config = dict(
    d_mlp=1536,
    positions='rope',
    doc_mask=True,
)
Each number is 128 + 32 x the weight over its row's rms, rounded and kept within 0 to 255. Layers, rows and columns count from 0. The size above them is the row's rms in percent of the matrix's.

# layer 11 MLP down (transposed), 1536x384, rms 0.0776, rows 1004-1020, columns 96-191
size [101  91 102 105 100 101  99  95 106 104 103  97  96  99  93 103 106]
[[121 107 198  95 157 108  93 102 126 133 102 145 110 219  96 105 111  84  79 141 108 158 138 128 165 116 108 161 104 139 120 168 172 154 166 128 148 102 134 148 129 164 132 133 108 143 143  97  81  93  84 156 183 120 138 161 149 185 117 159 131 155 109  84 167 116 110 123 156  84 149 178 121 159  78 102 159 143 110 100  97  89 116  71 118  89 130 116 120 130 117 139 162  80 145 132]
 [217  78 144 166 102 139 118 104  80 123 115 100 156 132 136  81 101 111 149 119 142 100 173 153 145 101 149 128 124 129 145 209 131 102 100  61 139 199 133 188 123  82 135  81 151 151  93 159  99 157 134 137 111  82 140 133 144 123 131 123 156 140  97 134  73  95 151  97 123 179 132 158  89 176 148 146 126 130 128 132  82 132 190  94 112 127 128 110 154  85 127 119  55 141 183 143]
 [116 108  94 123 191  98 134 126  59 108  94 165 144  67 128 178 169  75 122  88 144 184 127 114 114 129 139 116  67  97  80 162 178 115 123 136 102 104 197 128  88 130 137 130  54 114 101 185 145 113 146 171  79  77 171 123  64 132 170 217 147 150 168 144 135 146 151 123 133 130 125 171 100 129 149  83 120 147 139 160 140 122 122 121 162 131 148  94 114 106 141 131 124 110 168 126]
 [110 119 129 101 123 154 120 117 195 111 120  91 132 108  86 117 114 138 125 129 147 171 129 137  53 154 146 138  79 169 121 177  99 173 116  93 164 131 114 146 111 151 112 177 139 150 127  93 152  64  94 154 136 133 120 102 124 152 103 126 124 158 161  77 114  95 127 164 202 134  92 136 140 124 134  85 139 122 172 116 174  55 114  84 139 146 100  87 125 176  61 122 151 141  95 149]
 [126 146  93  75  98  69 144 126  94 110  85  96 137 154  85  95  81 115 140 166 118 146 135 127 153 143 147 159 116 134 143 144 104  72 143 156  78 132 112 118 161 124 167 129  90  86  83 125 153 123 129 129 107 116 139 143 161 125 131 120 128  91 125 146 136  73 148 163 179  73 147 105 103 145 113  94 175 171 132  87 122 108  94 117 152 187 177 114 163 105 135  91 141 137 174 153]
 [144 133 163 114 156 158  74 175  97  65 152 138  94 128 140 114 113  72 117 158 140  90 130 138 115 165 168 111 136 155 134  94 125 173 156 163 148 102 116 174 135 127  45 142 160  96 185 102 113 110 126 183 139 161 111 161 163 179  83 127  74  98 128 119  92 104 102 106 159 127 141 129 141 127 144 127 131 160 182 156 123 114 125 166 109 168 107  68 111 110 123 143 107 146  93  98]
 [184 151  98 127 127 122  82 150 165 152  95  65 160 128 182 116 175  86 111 132  92 128 100 152  86 104  78 102 115 126 148 128 136 175 179  86  94 124  87 120 141 164  70 163  81 131  91  81 111 130 121 159 119  84  33 156 146 105  91 120 162 128 147  87  97  60 111 163 160 146 129 120 164 122 182 128 105 130 132  54 129  89 187 170 140 113 116  87 131 141 123 169 121  96 124 143]
 [161 131 143 176 142 122 172  72 115 118 133  74 125 151  89  86  95 134 128 123 140 123 218 139 167 158  83 124  80 116 108 114 104 138 152 168  94 137 107 100 137  83 104  40 142 134 186 140 122 124 217 147 136 164 108 124 144 151 157 194 125 128 132 126 159 185  78 103 127 115 123 177 122 113 175 107 147 174 141 129 145 114 122  89 167 152 146 124 139 147 146 187 150 133  74 118]
 [ 96 143 109 139  90 113 126 131 160 163 100  72 177 165  47 125  83 139 137 160  70 166  90 108 109 154 113 122 153 166 126  93  98 168  34 145 108 131 118 119 186  73  96 193 131 111 142 184 102 163 106  71 116  59 132 144 131 101 128  72 166 148 180 137 135 140 154 104 157 156 122 117  87 141 104  91 172  73 178  98 145  48 151  89 166 177 163 119 140 152 108 139 141 157 178 144]
 [119 158  96 149 156  75  59 111 119 121 135 162 149 170 108 115 137  98 138 144 105 123 127  67 140  85 119 101 107 138  97  56 108  91 121 133 158 113 136 125 144 172  88 151 159 127  65 116 138 116 142 106 132 150 131 187 137 158  95 123  75 135 158 115 166 127 109  47 125 193 123  97 124 127 161 113 147 154  71 151 120 130 169 139  94 140  58 122  86  92 122 165 162 171 190 170]
 [170 136 145 101  97 125 120 130 150  91 110 133 176  99 100 125 135  96 148  59 181 109 126 142 186  46 163 156 133 188 138  85 103 163  88 122 188 149  87 126 109  92 133 129 130 114  82 121 142 155 149 107 155  63  74 200 154  79 106 134 132 120 130 137  92  97 110 109  84  99  63 206 109 108 172 164 131 133 164 123 143 176 123 180 119  45 115 161 107 128 110 162 173 129  61 104]
 [ 56 157 121 118 210 128 199 115 122 123 145 203  63  80 157 106 164 121 159 147  97 156 151 107  99  56 116 115 130  78 121 145 183  98 132 132 132 148 114 141 104 147 157 105 151 133 126 108 128 139 111 142 134 157 111 142  77 122 165 117 184 171  98 129 123  89 144 108 137 112 100  77 168 160 116  92 110 106  98 200  73 146 118 117 144  48 189 135 104 133 148 111 105 148  84 148]
 [122 168 121  86 171 150 102 108 106 145 141  88 131 160 116 154  89 105  77 142  95 224 131 130 108 150 111 123 135 181  94  65  87 140 129  47 106 139 109 107 200 153 120 167 139 110 109  93 100 123 119  88 120 149 165 135 121 136  97 127 146 110  70 153 201 168 168 155 138 142 123 123 122 117 150 122  95 119 159 143 162 113 146  72 162  98 121  97 189 142 151 171 160 141 147 130]
 [130 102 152 131 110  89 102 123 114 125 137 115 124 115 163 151 161  63 100 114 186  81  43 123  69 117 103 110 126 176 186 140 153 135 127 122 134 156 157  72 187  95 157 110 156 168 123 110  45  84 134 150 115 181 150 145 116 140 123 144 131 130 128 150  87 144 102 148 177 127  78  99  90 131 159 150 184 140 196  86 123  93  77 142 134  59 160 126 157  65 131 178 176 151 141 100]
 [167 145 128  84 114 123  86 120 128 148  69 154 127 116  95 144 128 131 138 102 150 166 139 139 134  61 200  68 169  65 195 122 126 104  70 100 135 104 144 120 151 108 158 152 142  97 144 106 128 133 138 129 183 151 157 112 106 158 100  94  94 124 128 175 163 111  98 174 111 108 112 151 122 159 150 138 132 131  72 140  79 107 159 107 122 159 110 155 146 143 102  99 117 108  94 153]
 [176 118 173 131  87 131 159 130 149 161 108 116 109 104 113  90 118  98 143 171  89  90 189 166 100  91 149 151 115 165 137 156 137 135 135 137  84 120 139 117 140 156 158 154 114 107 166 123 121 148 138 166 173 131 106 128 151 104  95 133  70 140 123 140 135 150  89 122 130 176 116 201 153 146 114 149 137 142 174 148 154 151 134 132 148 153 146 146 174 131 101 109 164 151 125 140]
 [128 121 136 138 101 174 187  86 127 155 106  90 132 158  30 144 130 112 185  97 161  89 137 140 161 102  52 139  77 155  79 120 110  70 128 167 107 121 159 181 146 154 155 108  91 147 138 118 134 101 144 155 115  63 134 123 127 102 128 143 132 107 157 122 170  98  78 101 146 147 130 109 146 143  86 137 163 200 143  54 185 174 161 155 169 132 137  46 186  89 103 150 129  77 109 126]]
# layer 11 MLP up, 1536x384, rms 0.153, rows 1005-1020, columns 96-191
size [ 84 105 112 107  94 100  96 103 106 103  89 100 102  88 105 104]
[[174  81  87  97 148  96 123 126 140  90 128 107 130  91 133 196 114 117 154 115 100  98 110 106  82 119 147  76  94 131 109  99 212  83 133 160 142  99 110 119 161 139  78  90  72 145 171  95 128 110 154 137 142 140 119 114 163 196 143 120 134  73 178 113 180 179  96 201  84 185  94 164 173 115 138 182 124 129 126 146 150 122  59  77 100 177 186 131 144 169 107  96  83 133 189 215]
 [181 154 112 160 207 184 201 125  89  85 171 187 169 129 180 155 100 178 121 139  84 165 190 135 115 114 177 126 137 156 153  75 154 152 116 121 118 121  93 127 139 176 127 190 168 160 145 122 172 171 119 159 139 164 104  84 106 192 151 157 129 191 143 144 117 131 129  89 123 127 136 183 118 166 104 129 123 187 151 117 127 100  70 136 126  87 115 178 116  89 170 148 138 145  91 143]
 [160 116 114 105 131 148 146 102  87 126 130 151 112 126 132 132 135  92 125 125 161 175 122 116  64 134 138 128 102 168  94 115  68 100 119 118 130  74 100 196 118 148  96 181 153  96 157 149 100  76 162 134 119 110  81  59  56  99 157 116 105  88 127  88 119 126 229 132 207 118  83 132 133 172  91 114 143 167 117 191 114 106 127  98  91  87 134 126 117 134 116 107 162 156  72 123]
 [145 140 114  64 186 136 116 125 100  99  74 110 138  48  53 120  65 173 106 142 142 109  72 111 200 119 110 105 134 164 144 174 138 112 118 200  65 117 109  89 157 110 113 121 104  82 127 121  92 113 142 131 169  93 128 106 122 117 197 118 184 107 151 106  93 205  84  88 156 114 107 121 182 127  61 127 194 110 150 141 168 179 116  94 128 139 101  91 145 178 126 162 120 150  94 114]
 [125  93  94 129 145 183 108  84  88  84 140  94 134 115 166 124 179 155 161 128 149 162 150 120 122 156  84 162 186 171  88 146 141  87 117 109 144 130 151 152  85 155 174 138 111  94 121 204  85  98  93  59 157 132 176 112 133 114 209 160 138  88 154 172 138 142 171 115 138 104 102 125 159 156 153 157 122  94 165 135 137 117 162 107 156  78 153 163 101 147 176 117  96 143 161 133]
 [133 152  93 154 204 127 147  99  50 201  99 107 144  97 100 136  96 151  59 146 170  90 109 112  86 164  48 150 174  93  78 128 129 148 133 136 145  81 160 149  62  89 116 146 106 165 125 175 106 138 131 108 138 166  91 139 129 116 115  81 118  91  86 108 175 181 100  74 115 111 127  94 128 130 137  88 114 139 109 113  90 109 128 162 152 102 110 171  87 128 101 192 186 120  83 160]
 [206 146 160 124 140 160 107 129  87 123 146 131 142 116 143 131 108  89 165 104 172 183 181 143 207 134 110 114 126 148  68 124 128 146  84 129  81 136  63 189 118 118 173  92 103 148 170  80  76 150 142  95  84  94  83 170 121 134 127 176  90 117 118  93  96 131 133  95 134 126 104 174 134 109 149 175 125  95 168 185 131 129  96 154  92 137 161 116  83 156 118  98 104  87  87 160]
 [161 154  91 129  49 138 164 125 112 117  71 118 180 147  79  85 105 136 166 148  87  99  67 109 190 133  92 104 184 121 124  69 145  88 128 108 128 164 163 187  88 133 168 140  98 116  78 139 147 135 161  64 146 100  93 120 105 129 132  95 164 121 115  87 107 153 184  85 133 140 139 121  88 110  93 148 106 145  96 114 124 155 152  93 107  72 150 129 222  96 148 153 120  98 195 128]
 [ 98 158 152 147 145 137  93 150 140 180 126 162  75 141 141 183 193  87 129 135  85  85 133 127  87 120   7 141 150 129  93 120 154 118 144 163 108  65 147 101 114 155  80 148 165 153 139 123 134 109  75 168 132 125 129 184 162 120 121 182 175 150 145 107 129  65 157 166  99 125 136  60 163 103 122 129 185 106  69 151 100 166 147 178  58 127  77 199 114 117  88 177 133  78 107 159]
 [155 233 127 199 119 167 106 146 108 106 108 113 129 190 134 122 164 150 158 147  85 159  94 125 175  79  83  88 116 176  80 166 100 111 151 135  99 149 101 114 145 123 192 133 157 112 117 164  95 132 116  92 144  60  95 154 165 133 101 155 148 168 136 157 146 137 132 134 102 144  61  60 108 159 122 120 157 142 102  74 111 104 115  89 131 151 138  97  89 193 129 188 106 110 171 132]
 [ 95  71 123 128 149 161  95 143 126 103  82 144 132 116 182 125 162 145 127 158 117  85 204 133 147  83 124  91 128 159 200 110 118 161  96 120  78 140 126 166 144 179 134 174 101 132 120  88  77 113 191 115 115  82 118  91 174 111 168 115 138 141 140 109 101 179 167 133 145 136 179 121 152 131 125 157  85 135 130 115 126 110 185 110  94 171 145 143  90 165 100 137 136 136 162 150]
 [176 156 150  94 154 122 122 146 133 148 139  94  84 118  68 118 114  96 142  77 103 179 104 180 174 108  74 129 168 160 111 107  96 122 113 111 103 122 145 132 148 133 136 118 157 114 148 165 106 166  70  60 174 138 171 122 194 121 123 122 168 110  85 134  89 156 136 157 127 143  96 105 162 157  99 139 202  90 178  79 105  94 108 166  82 152 117 158 103 167 204 111 176 169 167 117]
 [128 152 128 132 114 153 111 116 136  94 176  96 164  44 156 144 136 151 173 129 140  96 176 156 155 141 117  94 136  93 164 184 105 103 208 148 171 150 141 136 177 128 105 124 107 162 185 130  98 110 157 118 145 161  96 152 146 102 163 146 127  92 172 136 112 158 168 166 126 114  72 148 126  85 118  91 142  85 190 127  97 188 136 165 136 113 150 135 120 140 107  60 169 117 160 154]
 [102 133 148 109 115 166 127 125 135  89 134 126 107  31 122  98 135 132 100  95 120 126 128 187 130  99 141  82 106 189 103  41 174  79 167 130 143  79 142 118 147 160 102 121 121 116  88 131 101 155 125 118 156 159 134 143 140 158 149 130 192 147  95  85  74 138 151 103 145 118 112  98 203 118  63 185 134 113 159 141  43 187 154 149 144  58  92 122 106 143 128 150 118  72 108 128]
 [132 180 121 146 148  83 167 110  94 107 112 162 134  90 155  97 107 127  91 144 120 100  83 143 173 148 149 120 108 188 104  74 132  68  84  89 105 115 145 133 102 128 143 114 165 107 167 139  75  86 170 145 128 166 161 169  97 124 199 148  99 132  97 144  94 131  79 153 131 107 117 123 118 100  94 141 173  82 117 112  70 169 136 106 128 132  69 134 117 141 139 157 169 169 118 105]
 [116  79 125 132 151 130 154 139 113  65 111 192  98 134 135 147  96 121 120 133 156 160 128 174 192  83 125  91 155  72 116 124 164 107  86 143 145 165 138 170  77 127 118 120 119 147 140 141 115 126 131 216 120 113 157 179 121 165 131 100 117 163  93 136 179 119 108 158 107 158 147 114 120 111 168 121 167 145 116 142 152 180 173 127 158 129 228 141 209  92 119  57  95 153  61  78]]